{"rope_fraction": 1.0, "qk_norm": false, "bias": "none", "lr_mult_up": 0.68, "decay_shape": "linear", "final_lr_fraction": 0.1, "dataset": "wikipedia_en"}
Each number is 500 + 25 x the weight over its row's rms, rounded and kept within 0 to 999. Layers, rows and columns count from 0. Numbers have three digits each. The size before them is the row's rms in percent of the matrix's.

# layer 9 attention output (transposed), 128x160, rms 0.0565, rows 120-127, columns 0-79
098:495492526504483474450522512529499524512464524494472457531548456516501491486500534473520515515498530479533494525559503523503559458488501482489525518492501523498490506479510464480527540478510500463515491454497540501485511458509477493539492513
109:524454507511499472436495506529467495508483496510490473519502470500506509495490464523473497500516564534500488515503521464451513501474500527484500525525494510528510487471503559475492545571492511519533478491492512548507484506520483464530494524
102:456478526485528534552502486494524470485539473489453491494474515488492561523486515464502503527523505475521502501488468503484517511464461506447565508502516473490516450477522512480440481518513507453481523485518501461501469487514511513463509504
106:494477543498448454513560489446477470534512500477506490492538488486524504495529504492484486487517540506470527517541513481481545542514502500495466480528464522549482491512539520476480530479522473517472505479488474462460460529512488501515508493
110:512508471546529494498489428497476489491501495518499512442476530484467519476505513508510461455503540515552525469523531476492520496471585495496508546494479525533490499529542485518517530524545506473483545487521486490504505463507512526489501512
116:519425504486504532489492529514529500497476529503509474502566522466511547523526499501516493491493486470519491484502527493449484481516500529502474485508483498517510506528531505504490491482524449504518522493508479490465495459466497510558508521
108:489560512505485526504517456512441465513491519527495511504486486471532465475486494493509511464500486494490525481501538488505500500484482481491495561530483473499488534517469504466493517478540467525490487512537446517484563493544493522508500478
096:471504495528578454516516514505504485515511527529495528501515516501519488513521483540490480498491505490545480505501528561513551462528490485542465510482502491481448500484504484488523498474480504512500498454487561546534464453512508477546493528
# layer 9 attention value, 128x160, rms 0.0455, rows 121-127, columns 0-79
103:474522495475494530589500487487508509482506514497504497485503531507475486486502514488520498500452451454501515487499480546538472516524504461503493493491514499446474513534493464504494464434514500488464515501511497463483530503477511555447498491
102:530518466498459460440504520503479529533472530500552503500523494521508427484501482514492495487482507533466503501513527516516486481544522497545434475512499530527455525521474496508547487468476485543513478517476488520504519522482466502544496482
106:493506480533566535481441485543515502470503475515494529502472500518460521505455492532519501511505469492523468479462475497503480468467490497518527532471513476462505517512436467533526488510487521473516540520510554530529534463496498519498506508
108:480487532432466507508521568496528507510521495473507484528519491504538485525508506499499526524475471499472456525471482521513483531535435508518488451506531481493516516472472511503481480473473496525535457515482504535500477527489495465524513503
119:502569503495504462493501481500470504530547462500488523484462477528486464500486499483498513506521516533487511506498469494555517532494510492538516502485497513482504485483484485481502528532477533497499468482481529501533513539548502526441498460
109:515442497503508471465497558482553521474494475475492480520499521514467528516534511526494487562498507490498494534497470506485508508511510529514489454503509526485535481457524478533508483522466524485518501483454538488495440520495515474498497543
093:514509504501442560494493506512505506474478458473494474494479509493480511461484517473510504490506485504463524513526496450491432530480518492483539515499496531509542507526494501504485470514518488521502501535496444479451531521487486516438494479
# layer 9 MLP gate, 448x160, rms 0.0651, rows 0-52, columns 0-79
114:497494517520481434547494525505517507517542539487484499484472491467532524518470503520495505474487476463522492474496505468478495493488449507476529486531537467514475479455501529473481508517511521500476495550504537520490517473499498535503493521
092:538461503507443504512446497474453487501502534462512512485533468476500574470495547523480478492496516444499514499539513512521461496515512474499505511476484531477489486494471514508493457521526492491538511560476494507533545495496530528467521502
099:498489537469480516463480509538503558527522496498519459472521483478483546510491444479504501533548499477514472485495512502474502482479479482491518510512504499510508486536538507514527514520492510423527433503459464518488522479485512488516461498
114:464491540485504497496517507487444452494464468490536489492528552506457510510529462496518498509484498474523493509504506468535502515542485501489515523530505498491488456508476469472474474422475538485542496520517532493474531490470507502528501519
096:537532506548492474466484534536538529493506482527527443533494519477538488515487491507515489529478559517472486508477498524460468500497510516509491510459495527498477459478507514501498494515448471527460534498530461524470513488463490510499515429
094:461501557535508491503512541488504485491501526507534510549487495507497490457487516523497522453463514540483483493478480507540535577520477508520493504500462508485494505529525479537511457465490499464436506494522504505478450475450491487496519465
102:492488522489485465510485514490495462474530499494522516459493520522497503503516505479499452507571527483563476498436503524525469500497499496527481465495524505511520503510534468519473459505493473514476495526438493487498465478465492530534527524
107:437439486480522492486494470511530490479480522466489515550522481537501495473499495520516482533505513481516515484500436492511459479552476539517540485507504482507532496497456474527528535459494495461536493489502499459512490523490495495502508522
096:529489543506468463503431485453551484504519548489485517511489491489489531481503519516530474491539539482515447473542493490523510513545523481491473540500475522449521469498483508481473475525514516488494481529476510474548519534508522505508484533
095:534530450466490544448518510486535521480508485482497495490527533460474486535512505518508519481503492500495500527495493506501446545509487505438532464471442480541485503450486477531511482514516481520482478505499484467534512509481507498479480542
094:511497496506523495450479506503515524503517515519484528501497508531470514483496528532485540476534506489473483501496509514510537510486459533520475470506480472470524488443524511523519464495487533522500527469471543519491515478473507484509505467
101:455501487517471497492467503519510506545428497502481517546499489485458521463480482530521552497489512494484476481494467477540531514461512468491499506466501539520487496495474453515547462518476484477545502439517508465499487531526531533504487515
097:522472517508500527491448480506521488521515521488492494498444521484510516499472501502563505470522494472532515537469488507484477429554514541490556487515515462496487501488542512534480527486503496498537469447458509474475485524493519463495492488
105:505495517479521507507498510506534484478495457507452538500494511509536547480482511508494487511527479498529508536508495478491537509495527470475480505481480503445524547468508490494486421497473510525512476532493532517506527513445513488523516495
110:507495488446525504525454488498531479492537470495460496510500464518494517493504512547492490475492513511518497496488513546468504455526442495473541495474518465498516506520511483519507532508477476516501471511489520531526517462486513483512451502
099:542519497541462500523544517493506512502528506493491526500443462495516513501471482512465458538560478466526429478528489499492476485520469488547514516514486518521500496546505525512480537502509521449469525544493508510529492493492520471545523501
103:533512506494478508472521500495539457507513487496479509501514451481535463474457486501488520503495485467474498517528526488435492571471505561503500459511468470516479484516505517510480507512512478476510527501480513487467519505455522538560504538
091:513531523471514502559482484524523545496495532513475502528504497525492553492508507502509482468469493511511476505524520487508503448474537523520498487515523517528493542530469478508484469489494489457536510527538533485452466451494505476498479509
097:480499556539493481507482537489502466526483458507508522481473509534548479493467444518472484473485471497486517534493463472499484509525492476471486499512530502514448467491487527492446496495518494546510505479496512501465474491486513478487489509
106:469484533497533510545453476456470472515507539512512523493503500443516503533503454499507519542523472526492471536467490489475526521495499493471514503471507527485514509508500496476522575486463490530506487529523488474529517529462482487521515531
098:471525467497500510470508504482477475498509521487449516457505447490447485493495483548490505502474489546508525500472507518503494522472563487512487491424497482496479473510539497537520466470531547459519520495519482500525523539464451519478541482
118:514496499512482471520534495499515518484511497480519463499471504477476510506482497499482512499499551498483479535535477514500547554506521487485465487494482505472496504455461462499489491494545509472500509530479519517502540510554502471522513576
112:499458548517536520496462514513527531488488501473509474534489464513523487553521502476511469482495494524462486524477457507505470508496507520482492528520470457509503508506495537525443509466492508532490542515557500456514517482526454462493470504
101:524496511498519519476503509490500541489525507495452503451465472495518495525534550497493475521474519498516485518485448531518520479464477561492496494532460500481477463528539519482503542492489503534521494497495491502491484557524479455503461497
096:482459465438467539489486503532504479471543514495467483495514556477503547533498511489474490510481518493512491490487497523469523474498518520478517485469501472506481512485492475502471492530519482521469473550485549525502512502539504500465513504
100:452506499474482479490519539476468495499506494504516490465518544468522490490494481493520505535538477499491471502533495550509541548451532485513484490514514471497471531538461477492466444515502504484488461541495499549521524504507514435449521525
110:473511516496504503487529458538485483514438505499533499460491521445493517505478537527526486479490527508526511502524527487550483476487505515507528495518530525519525507456520515487508470493498545528510489507439470475532493477500511477504563475
085:505487486502502494530483465527481512485532534542541509466510530475476501512508466492544530504501473495495464475511488498489481456515498513493461474529463496512552513504500491527510450476482469518532508511565442540518505496512519487499490510
092:466517502503493519462521478536511564503491515491468554507494508521513496510494468493477541533452464477536469461507526469520512497554500522462457438492461520456500486515494479494500479470498471518537467501481473531510506516509484496495518498
090:529526482527501509492509497513502512537478497520466449520518536500531514484514457519463473508460505526429488492522520517425506474486482503497489542525475478525473486495529484482509501539507478496458497490476486457504486512500481487457530521
109:522549492494469499489511518477494470466494508465500477483509505540453539530488490492469543526486512451481515477518511516506494529482517498525480438518457436529507491518463453475507473468522490483488501524505453485515506535499506480476470491
087:527548525450559543527498491498548547495544470510517480518485530564512471513516494518472504517490505461481518557518520551528495539501485528497531501458546513509484521484527530516468500482522485504504509464509481521559491478500491482530499464
100:526502510511465482506499504514529490517533479510520465496510494507517518483468474512488435488515491501503500503520520481514514519501484442511502487496494534486472520495514522566495470532488534478508497533519506492490503541483464513480518485
089:425515484504502506518515504528529484485455497526522505447472488514491509532495495489551505464475459524496495506521507495529514504456487518503479527507522503522464465539473477502523486498526536502475530500506485487493503548493502499500490479
092:540477535476505487539542488491523520518493490504545487485522500450475513508493517470504522554479503461513560502480519508521483513489487505499517470512496516505487486477508504521530512502489534505546487468493506509451478496425556470520502497
103:466431510496504466536490477507516472462488501471477510467550478534506516497520477467473507528530488496513544513558498529497504507519472447509491502481499499514512473468475482494531509522510555506525457527506484514516506504493470495508513519
106:459518499473492525493537476537506474523470554461485483447518497528498504521554501488496511486479492492478463550493521507461523503475528483465456519497493487512490460508517468504490491485465490494501534498479532478489474493501517504482515499
113:465535534472470542513516497519513476479463512539518494462499484540497503503494481513458538525447474495483513526503533505498510467505519489494486479538532529498499487477479497513510491525529430507491519525468547491546492476501495498516494493
101:509535488469467531487426508539503555495488493481546502470521505462548518495477526541501550509549496500502510515492525484515472477490472484441483527478485497512498464483478461482498508481534509535484457489549499520529534469511509462517488475
099:504505502507547519506497513480498511483521530482523474480480525516459470447473458486501465499511509471519484494493480530543499478524518478496508506514483464501467532491482499534503517468483553517503530491483538506532483546480485496512483510
083:511459482512513501500528545539503493504502522469514477482484464493504527484527514481499489492471517501498512506475492477486479484457494541494529547484493498512527547444504538450504528526517524500480494488489474555522489499553479489532521522
084:472569519503505493491485503505525553510494510448464498463477497525524503496510477509491474479502502537524493469511544507504481489468515544472461500519509487503472456507560506515484522525464447501478539491480496501489485469499505490530485514
107:530483533479527531521490535478491450480532475469492495530517501495480502486521469521510534461494506467475493478508481502497466526528480516500526493492485493471514504489508486485481533467493495504472562483531545525464519502476530541487507483
104:491446514479465524510501479466485515512456477488547485495484467499454520486569500508487493521484540547491545459512524522538496527473502507543520484506519472476478470515509518547481531516499470521534464489479492486515482495487537491492515453
094:528497540527490458459529511536484489497506479496468448486471465514467506520499502496499503431507492490461495480484489486542501559493502468484476468485503524474503496480534501490469535537490504510447545495497506504506518526490567526483542510
090:477515493522472506523474503477502490537507532462512507468529451450467492503497487528564502493499467489495480486473493466461503476577449495513518486537521474502503472488505507524469530506523534499509481497520483481511502505578506505512481523
098:530488511477501542480485476511508488473517502555496508505477485526504493508527484444509531448478511522469535461548508468475501520521518495467491462486502507512495509494483473503518481471437516518472465497512567508477491503515479489499452479
100:513505528503512476482508499497510490496519534481520511524476483532508510528507487478443436499497537542515454497506512478513507531510536519532528502515517540505498510523551502509494499488543462520476512468540530538521530520522477494484474517
102:506492524512482501470435483535512517468488535500547517504468511511499516481489497500481528524515494511503445503500492479495492536506493496489506520501500494460505530479476526497486489533470512513480501572489521545498492515502510513526495494
110:497491480521476484512500483493494494457500445470484478491470473524502541515491512474481534512522475541524459508512466511528489498500544526533506533521496512483498488469514564533503506457488477524483515534508478510487503510526538469492508502
104:497456497461508497512468500516499508502489489497482479545522500528498500502448485497530533491530515481519561483479490503481506498527464559502486480516533485493430483473495499518498531521469456454497479518500480506482503562538507436511494510
106:496481507522431450494502538544491486466516498507528474473471503484500473501471543499501482506480538523502527504521486484475488494542503492493463502525475481475509485480481545521506472456495491481485506520472529517509511497535522457490454529
097:524554544485513476512476501492490524491450553474488458471474506512522494466504537480498513552512532488502478494494535517515514491492484481508490509506471508495534522506492479487457494547517498508478511514505474448508495445473536463556506492
# layer 9 MLP up, 448x160, rms 0.0652, rows 0-52, columns 0-79
107:464487568525491533542492492455490548540534488494534463466507525536547480520513507475501513517457465536524497495446501525486520461529511502496526549458527500498498465517486490515524491539499493477491526508488539502503492524475495515470481485
105:522512497468526555511535512485519476495514517504479476440501463511497434486522494474506497526487501517495494553478470526493507498475503518470506527447511482530495526529478519498486506523511501521496513519493510497457473501494449484496484506
103:505530552473477552500544496481516571555462518494475465484503526527505510520513508486555493461521551467508474481538506488508476464522468508499462490510492464468518531520526495498547490484500508461456491493465515463503531506473476517489511470
105:444499486480496509509528518477526490535542515513494488456509456546527493491508526475502523542523504515480482473479492509483481475499541495487469478511515479518502530559496530481487514517557473453467524456503514505522481492514535498476525483
091:517450474474466493482485518492512488458452481504496510492532481496505525496471484482483501491522524503536487502512518486517479508490505475490533460500530514489451497555449493492532431505467497491541462515472503529480463456517499509538470468
098:468499545537475497486491453547494501533511483477492514495522542499475509484545482510513496518442536479470487506503500553493555483477495496485494520517524514496529455459433520461509531507475496531550520504500514498477523499512511491513498517
107:476493484455530480476514480530542470480443475533475451514521490517469493488542493519505487465470502552530506484479517514476492462506500489492520486457540487472461482503523497499533505478525518500520480507530504521496492479557480472490501496
098:457467502514514510468506496508507503492477510507526506505500468527531487467566501510517514492504571526536535445535516517482461481525521499476485483480503520537502511507461540496518503491480528496471502479511510461471507483480506497473448491
104:504538498482517536521517533526477524467476462558549490465518532498499490532494521467498517535510450480502509514489491455485508471492477512518479466523524502518436532508510477469536503460475492514472496458541475538477499518520480492513533527
096:510486499492476491493495508509505493482491526542484469507483531501545470495509467531540469477507472549543492499491474516481494468473499478531502451497485502541529498491514518504518510518488511500543492508493517525518538471544492484525498502
092:494498486477487517426531527527461522471494497483489557481519451449513508495449524503510544476549545495501521523520466489522494526462512513491525473445476536496519502469468541488512454488514491463506519471526483536449465551486480507482488482
102:517459494489466508502471468547463492535494492512467499501533470513472542515469505482519513456483542521501516479547498482511514484514515506486458492496488459476502508481521506557522501561468516478517505463503539467458490513481498500530504495
100:460498484533483467532518456488505533534496483474495535509438547530425488490500499477490488520478485497483468478482516490536489492457574492539500492546526499503473479466506510488499527519496501477502500522470488481499494532486482508497508463
102:525502471531519510486537461506445457476495474485472480543527498475489521466490505493471516521486516447488502484517489478485524527487468519519496437540492534530504484487484509522472526454501495481492500502497514482503488478534478447512476487
104:483494502512493470457521473531494494472447478536500466488491487517517507527523504498512468524528471509487498527479497469484489478511488446556494460516498561454500465488526525466528493511535499521514516472503467528438536518488526517476507512
098:498495478478510539495517485475498462526454503468496495463515516495511512523505526529516455499489499473461522505533488483484477477572491524491510490538486472559490499499492509483483510515499529503540506519464532486526492508547466491536513515
099:498523460444473484485481495494560474483469546535499556492489513489521504481500442520496516555533547497523496483483468516507501478464478502486473502485505473501504529508507438498491516505526509476505477475496530475504487520485512521489507522
094:543495478471514509469526446463557517470478495517525499512510511486498544461498491501483452534549471521500468522487506521548505494525492488524459501453547480491504537456510483495435508506502476475467463504495526486532523463537495509495491542
098:466499515509521501482470498501477454468511507468500529468505466523545527488505493467505499503512433498514521479501464524553503542492492565483474517494532527496474480473489536468505496494550492502467503534508526527487462476513488487501499536
101:476477494472489481448494450517576482495504493525505470490479451506523546501494499548530466484504510514502510522493462484484483527523501551474507481498520542474510483484508496566537471504563536450491447502478520504464535454515505505498501490
098:484484450535544490472510541505485485474495530485497552481491480495487490525520449488485494488484476531491503472518528523506506509535454511459501478528511460491481501539498463514493486506523548489497515519511521516497491547522505517506513483
105:521495499457487534528486514512473468537502460495473509505535484553510516527491506494457530521472508480457500496507525520507493486490525475478528479515532524451457490510475497485500514490486503532476497523473474530504476450524481478505501467
108:484489474504505445518533506502499460489465450459500465481506448498523486561478518486495501532516478513517477509495552484518511519489506458542461504531517520501431470481506514489510487558503513483470523510527515505477509510484491491516498497
100:516474464435512492498490518496491509528525490472475522507508483495492541535529497492498479500525513486524477494516505538512511522519539505496512453496499509482495519541493496502509524488496486482451452488490472518479530502507529466530467491
099:458460489531486477474497529544501533481461469549515555494541522474488550488467524502442536474463549488507523474487482447520547492488496453487456455502514526500479496513500504492527535477485525521464446525485547536517503560556516475495560501
105:476506509436476509508489540489479505483505501534494518493474485482496519479487557478503459497482500479519444510469495514485508492491501498473568489523505486481501467535462481511507496532518498509467477478475429529502465496476517485524492496
102:513517521480501493537482477527492471510507504500501457510513489512472498481486435514528452504511501511490512491488540511563483501452558458516485501552463490491483496471534521498509512517538555560496485497491524489511508505472562507492456464
108:512492484498504557488475531506524476508562486478462515501501485540539533495461467532443504520507480529493505529534506461467537484513472535477495460447525495484482473527442508516471508512532536478519486492492499477508503450532497486505544491
092:476500502511510467514498491507484505507446526458521513521473537496503507536503517470515492538488511509519469472496517497529531480446474512501471498481508451480519518506456500531514507529503514520540508543471487502504487436507501469503536497
094:480449481458542499505478497495500558500513520510517509511493517502527458520476476489491499480489497465531489498506477498499491527462520464494500499489456463506504508501477437461492540536521491494533520502490538527472497412515520512537494507
102:523477468485507554505508499524516528487473507480462449500502481545501497491530481525476447518490496509490483510471475466508463480549465512495489468523494547519515478481521470478487521504479483516533539539516434529499474484557540461471489505
093:455548520506539519529465487477507487505509477547487524487465520526489500478509539507454485485484526456479513472529486481525511523514478507464515511465496513446510489489551508509482487485515489431514521521510489512545529497491518488538452475
098:502467465487449489484500511496504476507497505484493509458475469524507504511489495490440470550525483497538495504478495516508475487565505499539465494530507520495471495486525507482468494522486478496512454506504473542528503461519534488511503483
096:542525459538524484530453512519505496475447529502516530490535500554518503539479491502531501494518532547512521495483526460523499495480494496521477484501531513514465529535498545542583430504513491500498495523493533533466499500528499509534499482
097:460516463545496462485492524512527519503522483534493517530536477527485510531536514471476495512516490475489483484520477520514479548518479491508445493519506488519528493524495502525493501488538511542553496491454471524537525517544482492498476490
096:474553485478495474466471496497510519457496511467536515496495530500475510499499520510523555498510491507448518520483481466492491510553508499482481495524515438477508492529520510488464531477484489500499473475488520484467476545533504484551502524
105:478507507541464463551527499517428450535499491482493534490525506516520507508502529538499482487541480513541492451483512501532482483490466518504476503523524498463545533507490500534517486502521501511519476480564465503513486493477503486456485502
106:492523480479546478478512477515550518522469477536484535530520501464476519544509511533499507546474536548484542515473553513526523473469449484501469475523459513507436502483504539491502482505510473469475505510478512466487497518516494499484497494
103:495477481502470533506489512546544497513490515490515502503477500532495520530477528473502519504456500548473461466524473450469523504512502445526529518510471517498495530486497490519524530469499509486467467530517489479493508533520468477475501491
099:477510481499490488491519487477502516509517480513521524496515473499515498503527440530510558529496476526463504479487537497482530471455463497511511499488511523513467506501518484503494486533482474491540469508517511456486482447511462484491516511
103:509570491512495511558466472466496492489514501526491484506554506553506511519496487524508499547541466505539569482480490468536499520491534474496515500486483508489486504526525464511483439503510539502501483511485507481453485531491496504513485487
093:472496467502494470462532511524495487511511513504513485467530456530513533506556478501442493461477512497504462524506495522515508507462487500513505478505486487459481511536447461493509541484502496509494495502525492515501512534493504491449506483
108:474502518506510480535502494514455523534524457501518530463532470452473514521503484475521507512523500519541532499537494526505527515480460481517495523529497479515533460506486483520551525511514508501469420510485472516482500536544493506490522494
099:509508478458503451524453487514564485501481470544517503469515512554508511560475479541510539493491451465444474521548470513497537528500483518481513487502492483480470523507517493490500477555530521479493508539533458517501534517495467513471489494
094:542554493509522541504462483542542525469477509496491543528488495538484541465484495533495502498514475505523514458534556495497481521498507474510485487509488524485522484505491551531489456463491530498439521500468521522477472508477487526509538498
099:471467516500497504485497539464513478535461507498462515498487509522478453490488512514556540509516520521506512486501497538521535480500520472493475506559501480452473488467486506496485464468482554507490546493475527493517535483509479508525477489
095:490518493502455552516493501522494469524524503505483488523508495490476496482533531465462497482517510505487483476513548498488527488498526530482498495477490527515524471482532468522476467478499487503505467513482504470489476486495511518509499507
103:481453490426516491474511510480495513532518475485473490471530456493507489511518494518499474521507511466491493502473480530492474508522495499464540502510503454524478527489483551523528510486529506455552500486465464503536493491546495540525542566
105:521527483475487481512543538498493452497533495541497489468517528485490503513493452507537497491504497498495507461514531526501520505470499505507491467498509502518493498486517478454519524526550509512495481458528496515510506489462521500532565477
112:456489515500520504507485543478480472455462531478493547490515477485494501464518533478486473491509524537517512493491491497480536508487496507474479540500478499524499550529556503466520445503484490482549468466489523483494485534497535488478494474
112:472541481486467498448521516516490464491550506529529475502460482480527516482507471542497459499540537497472515536492467548485526519475526537523509509500475526505494485512480471472501518520491490500516475501493508521510508544483535523480487552
101:472492483467475477514470508461490501506480551527488459448499496466476498463483495502534514490459505441508484487496497470498478520522549515543486535541500501459532472493467526532487479498515503464493515506489527482459488533518536470455507494
100:535475479501498529505502504481503515485522492498476482534512463465525490503465479519459440487515492482494509553520475509491519491523491509572457477486484554516475507528506481473556545510483489515513490512496502510481501519538521496435519529
# layer 9 MLP down (transposed), 448x160, rms 0.0652, rows 0-51, columns 0-79
102:495492510562443503500499526549530471471482542529530511471483498507502517509488497508503486514508495454505535467504469497494526542537528479476493489493524479463570530476472521536485493501484449500482490503479514478505501489536517483521474530
079:446519491538507531485505508577519500507504447522505561507493531492504497528472465475502538497493472510488486526468520479501526483509513460522466476503505529489489468417520535527489483514452548500464472467509503498496493477506504542494482529
105:525517488495513529513531506489523522511490478482458479520506512475535495491466479505526521496524497470494504468500491509466447469534437506556500499439462495501517512522524544518504513505521496466492473483454491449511509478451540543511523504
099:528519524503494476512531516506520494493531493446495550518462464485471485489449480530461545483515508515511459537532521495515476519507489506500506528480460467510464499498547504509470479496538499496493561495518487499478501498494507468516528496
099:536529519509506494445493474533550511485464524493503511533494520532489496495521487503512510480496519450503489490527468480513529506463531491472496510512569501494506488477504515487500508524514525522527550502489529530474565520512535523521506483
097:498496456492529494518478514483491442498525459507530530559500481498525513510526506512472498498534486527500524489495498468522523498516490440522501478494448482549467512534493487523516429500507501462480507480515503515496517514464488515506458506
104:473550498527474477464482500499469528490495543502498529488521497530474549553508472479516486534497505485500487477494497511544525507441476534504513489503495515486518542499491510531494531529533511517464511514528473492532521453458487567537484491
099:525508495460510483475545475482493490506488492477470462515454497575512508490494508506517499467516539476466492504531491515502456523517500541528533491492544512483516488450506500515490482511513509495496490509486524515505530484521501500470515513
095:511569526521482517527504486517521500520499530545509497489533544486502502504493528493497517537499506485510507472537500511522542505544512544481514515528499496506496497493532489511494506489493511507477491507524464569503537527516471526526516501
097:488546545502484481490519509484512525460504492492503450486457509469484484491485490501462506499483502491515465482465505494491485524504511490545495511508463479513527522449497500500503511486489492548453508490527447502535553490534489544487505493
093:508499481523467491483530535479484512522525502518544460526501500532517513478504518476503517526486524468475463512542519474506490503516543560510503479550524498543534517483487466518496496537479514488482501519482475495563526488525511526461501512
107:512485519503455496534476497495497510480485507557506485531507504496536550544465526504485544485532496489512468526496537512495486500503485472514501488479490491485480518451506527511491485497492559498506486466510468524464529490567516470507485511
097:521443493483498492543527525449467522504512484486495528460484489485547495469514496500491493486487530524482531523512490494514537535474508509509508512515499484508512479529494452560496509545478486485505499497479507510560477535501496523492506501
103:502531466490451528509484485473523451510518505502524555483456542490536538494480493492498467487523487495490566504518479474490508511470477442542474467533525462503495506505523508508487525501523488515489507472465529523519481545461520500509483510
115:498514484542502507461499515492542487482505483530482472482525434516505470528542494542528466498533487465536512519519505495472531500545482478544474509439525526500489478510553525494512511508475457496497442479492471495477521493475492461504468520
101:502480497545523469520477527475496551459553514509489489502495524536522529464485455502503508456490491475510519479505503466477519503505555453525507493486484487510479498490492506492525486534488453570465469487480474486509502535499519550496481483
106:461476486542531537480504483490504530508508471510478519509511462498507461488500546521492506460519521545517491488534503489503467496499500525524515496502468509466525491478510500548518515483478468489500490476465462494479521493503458480501497490
100:489501508533480441522511528540462451504530506528542468455530519490482489492509469485550477520536472540508485517501512530506516583508473465451494474483521467492479484536531507534457530540514495579480498485500494528496460498503541512508510506
094:494472501487486468529519502551490478470466530552489453512525510487480505499515538501511466511514492505495507494542476516498485488500483477493498457506522463534505469507503464486496511488483501490543537479479489494543554506525462546526538511
105:496490505522481504487496521442502507572532493506491541465492464478489478534516497477517545541540532518493534522473510517514535507541490493507511512466518516457530514543511497499521544478490471495498512507494508426521497512462513492490456507
097:514534517457490446503541470534522563525499502548524498493470523511555517496520508502526502506529526483514507521488485527506503515523472497405542516520513508505518498485481473509492495482507479518487509501528518528504473459521462484501492507
108:464508484506498512537485490514529475509491487463518556531513538503461497493519488465509485503478483506485511501490505524514484482456508519504499465462534485514495524549519531492524475556536513516485491522504504471536561498522460473525493539
107:501487481495482495520468482491458500526513477545566528471501489516495499484525530532429506476511515498483506480531495517510500489470489519488525480482463493490560479557512545467504494485494507491528474463494536494496500462444477503480478470
100:495464517518513508483467528504473501546510503494483510496503488516518524487503551494489532498504520505489507512495456528533498519491487516511509494529517529435517496526502500521474517540518490504487468470518532495501506557531519495509533498
087:532506508473454484498517505463534485508529549489478516519476516505532499555525520526483504481468501533486506507487479497486478482517532555512551485511532486477472508460495509480458486516522469541529502513467502554498503485468482525534500522
105:478469489519497524464528493521493488473510532474506518501510489515471497508486446527501531498529535487499461501426530471549515522486464503515493514489468497498502527460487504499467463468498463485481517481460507509474538488497509471526488529
103:509539532502492481586506479520505525534525489455445513492506535462479492532466536460513500504494506535463457472497485467504453501487500505456460534471486502481492511495500499436496493507510506519566500495527499500459493519521501502513515495
099:461542543500511495510488488491537506508515480529557531495529495509504534476486494467516497521472514479517467478520502479532524514498499524514504504485534483508462504479479475499492497457515480491493480505484443479471510498527501499493480497
098:552463490521512442536516524474524448471518501471484412513492483485501520520515514524492479497560495513490493543474491522503484477463507473532496507520480516528467512499480478543514529487469492539486515525478493516503516451525497507505488478
084:476530535493549508450447483500480462508506473507546513513512504545467461507489530494512529489543506494508511487493477468535515503524512487519509476492522526466529433552476478491482463488506534489512473515519516498425521470525500501502470526
101:523480515489482511473463519498510515491507450512502471479481481530503521450471551488481515476520538472532534490541473526506491470518472493495502523464470517508503529519494502516541488483510511482532478483461533495502496506538519502509503525
091:561459503427518508506512527519496527478526531468463492515501509549496481500490538517501493518500469517481493516504513543478474514477486471510502500449526514512500492498532526523475485510529523515530496456493534511521502473471498464497506474
102:470498515529475486498537519478498486488499520496483544555533476518509534511465495486521464482502489525428505457505491483511496488479468517511505530459498509498543448526485496489490502482511514489522552504461505478494506531506463483511510494
083:516437488522500494498496509489493513522512504488494472518462474522528482471520493490476457542505555478483494528471495584493432478477485516477511505546494530500452505522510459455482556517468487507525495529525520512544519485549495512488569476
095:513488493489511495502523491521441486509512492498525517532503503488517508502469517524500500469499470531464516503466524491498508482485511512481472485523489511467467519478453521562517447485488558500464500473544519510456490493447516497504502539
103:495495535528546488531503542466503509494480503513539498465487502527494542515495498478488489489500524490491549530508509526508498470497498511518467462485532498520499461522492473467507501510516472446519486500501451515485509494456494493539445477
104:501535540504472470542452535499514490529484467511507471451511523533496497503478513494500526488469500499518477467536451464519467465529476490534493486520504521456526508500528559553481501515499561524510498515526461519479516504482502494516461496
112:529486498462511547535472485526513536491478526480480486534502481468477523528473490539526477486473517533470502494503558470490505526479504516515464472493477522487500540480550514479501468538477500486488534519478509499435552500509478526482489460
102:495537452453513469453510505476506502470480478492515531546531487460487504497485503510444511479556477474522523503476509475517465533487483506500502508491550494465463459476478495428503472504528495499480483479498526485514507500454512472501502539
098:508478474543517506515474526508474477479541493520537514485511530507502526491502500453551469494522486478479534518498472483489485514559516503524509505527475478489486481503507506491535509501482547503516526487508520508510532495476562490522483479
071:543479525464474486488497551502517526521502545444467480497510455532548514488545489528469459515532503501484478534492498548503476499533522512462486524517456496509518488458504519477477541539497487499485558490486473528547509487520508502472475519
112:462506517492475481465522509529529512523495478532497549495532485540541560489571502494485503505515511543502495450517505523538513501510526518525515487547487470528465508552538486507519539503483519538502491533544506494497488521502520572470480473
107:518545497459538519542527499516496509506533461506510479562513520480530498489490521509484530444482509501511528476538475500488466515516504473510540495472443493522494501503509495497492564522483487504470531559526512533498483525549483503499548540
105:460486533517473542491511499500516501487498498494505511496532467492449516498506516442507489519542560548500535467498552500499497539509540484520491485532493477506478447533502510487504514501488478510490470507440529490526467486505540450500521451
097:501497490532469482490493519483454524433531475489528472541509480484498492526547482538464473525526479545501487505524503545482478477486491530499526538488544479475491510506472511484483463481476491508542501504464494477506477485498466506472490493
101:464497476488483483503488508485507502507516492495507520514489518539454473527506510492562522500506532471474530514536479531536487477571504459484517542528499522483477440452528490520514519505514512462518548515536499474465481491468498508510549516
098:525495491465512476469530533502463506501545540508504483492486481505484505480486526511513525527496493490503470517485485509551547481508456466474448518512525471473500511465508480461457513461516527536475518495492479488517467469514520498459469489
097:497453488511480544528529502518495486474508523490503525494541531506517483516439510469502498453519489467511539516501485451505503523508488491511513544530482515462477520499461497520472482472495508513526468454501520518466532526476532494483493501
098:493524477483528486483494495477520497488512471537511514450516484475528468507507466491487558519533504494496505503504510539506528500464514523487508524516525517464473530561533506477487537472486503515522501528550519545448561503479527477492481489
111:481494489510561522473508528491465486473505502475528500486519526486480483492503497489515516500482497548490477468502497526497526482489536487514449521479483481500537554466535473440480502502552523510567495476498493509472467522489531554496501479
113:464548494487507509519511494504495497463503489503541469507474513482510519493503462512488479472537553488512518523499482543495495503492527530494507528493473483491525508468496487507471523514499490468503469540492504503458476545464519496534515531
107:530484452521493485531521484489496504504516552499516455504472494539475505460487455513549538497503498460505485485507505502558474508529479465536533518532553522489496481533497488508491486522481458463524513518495502475472456523503532490454545508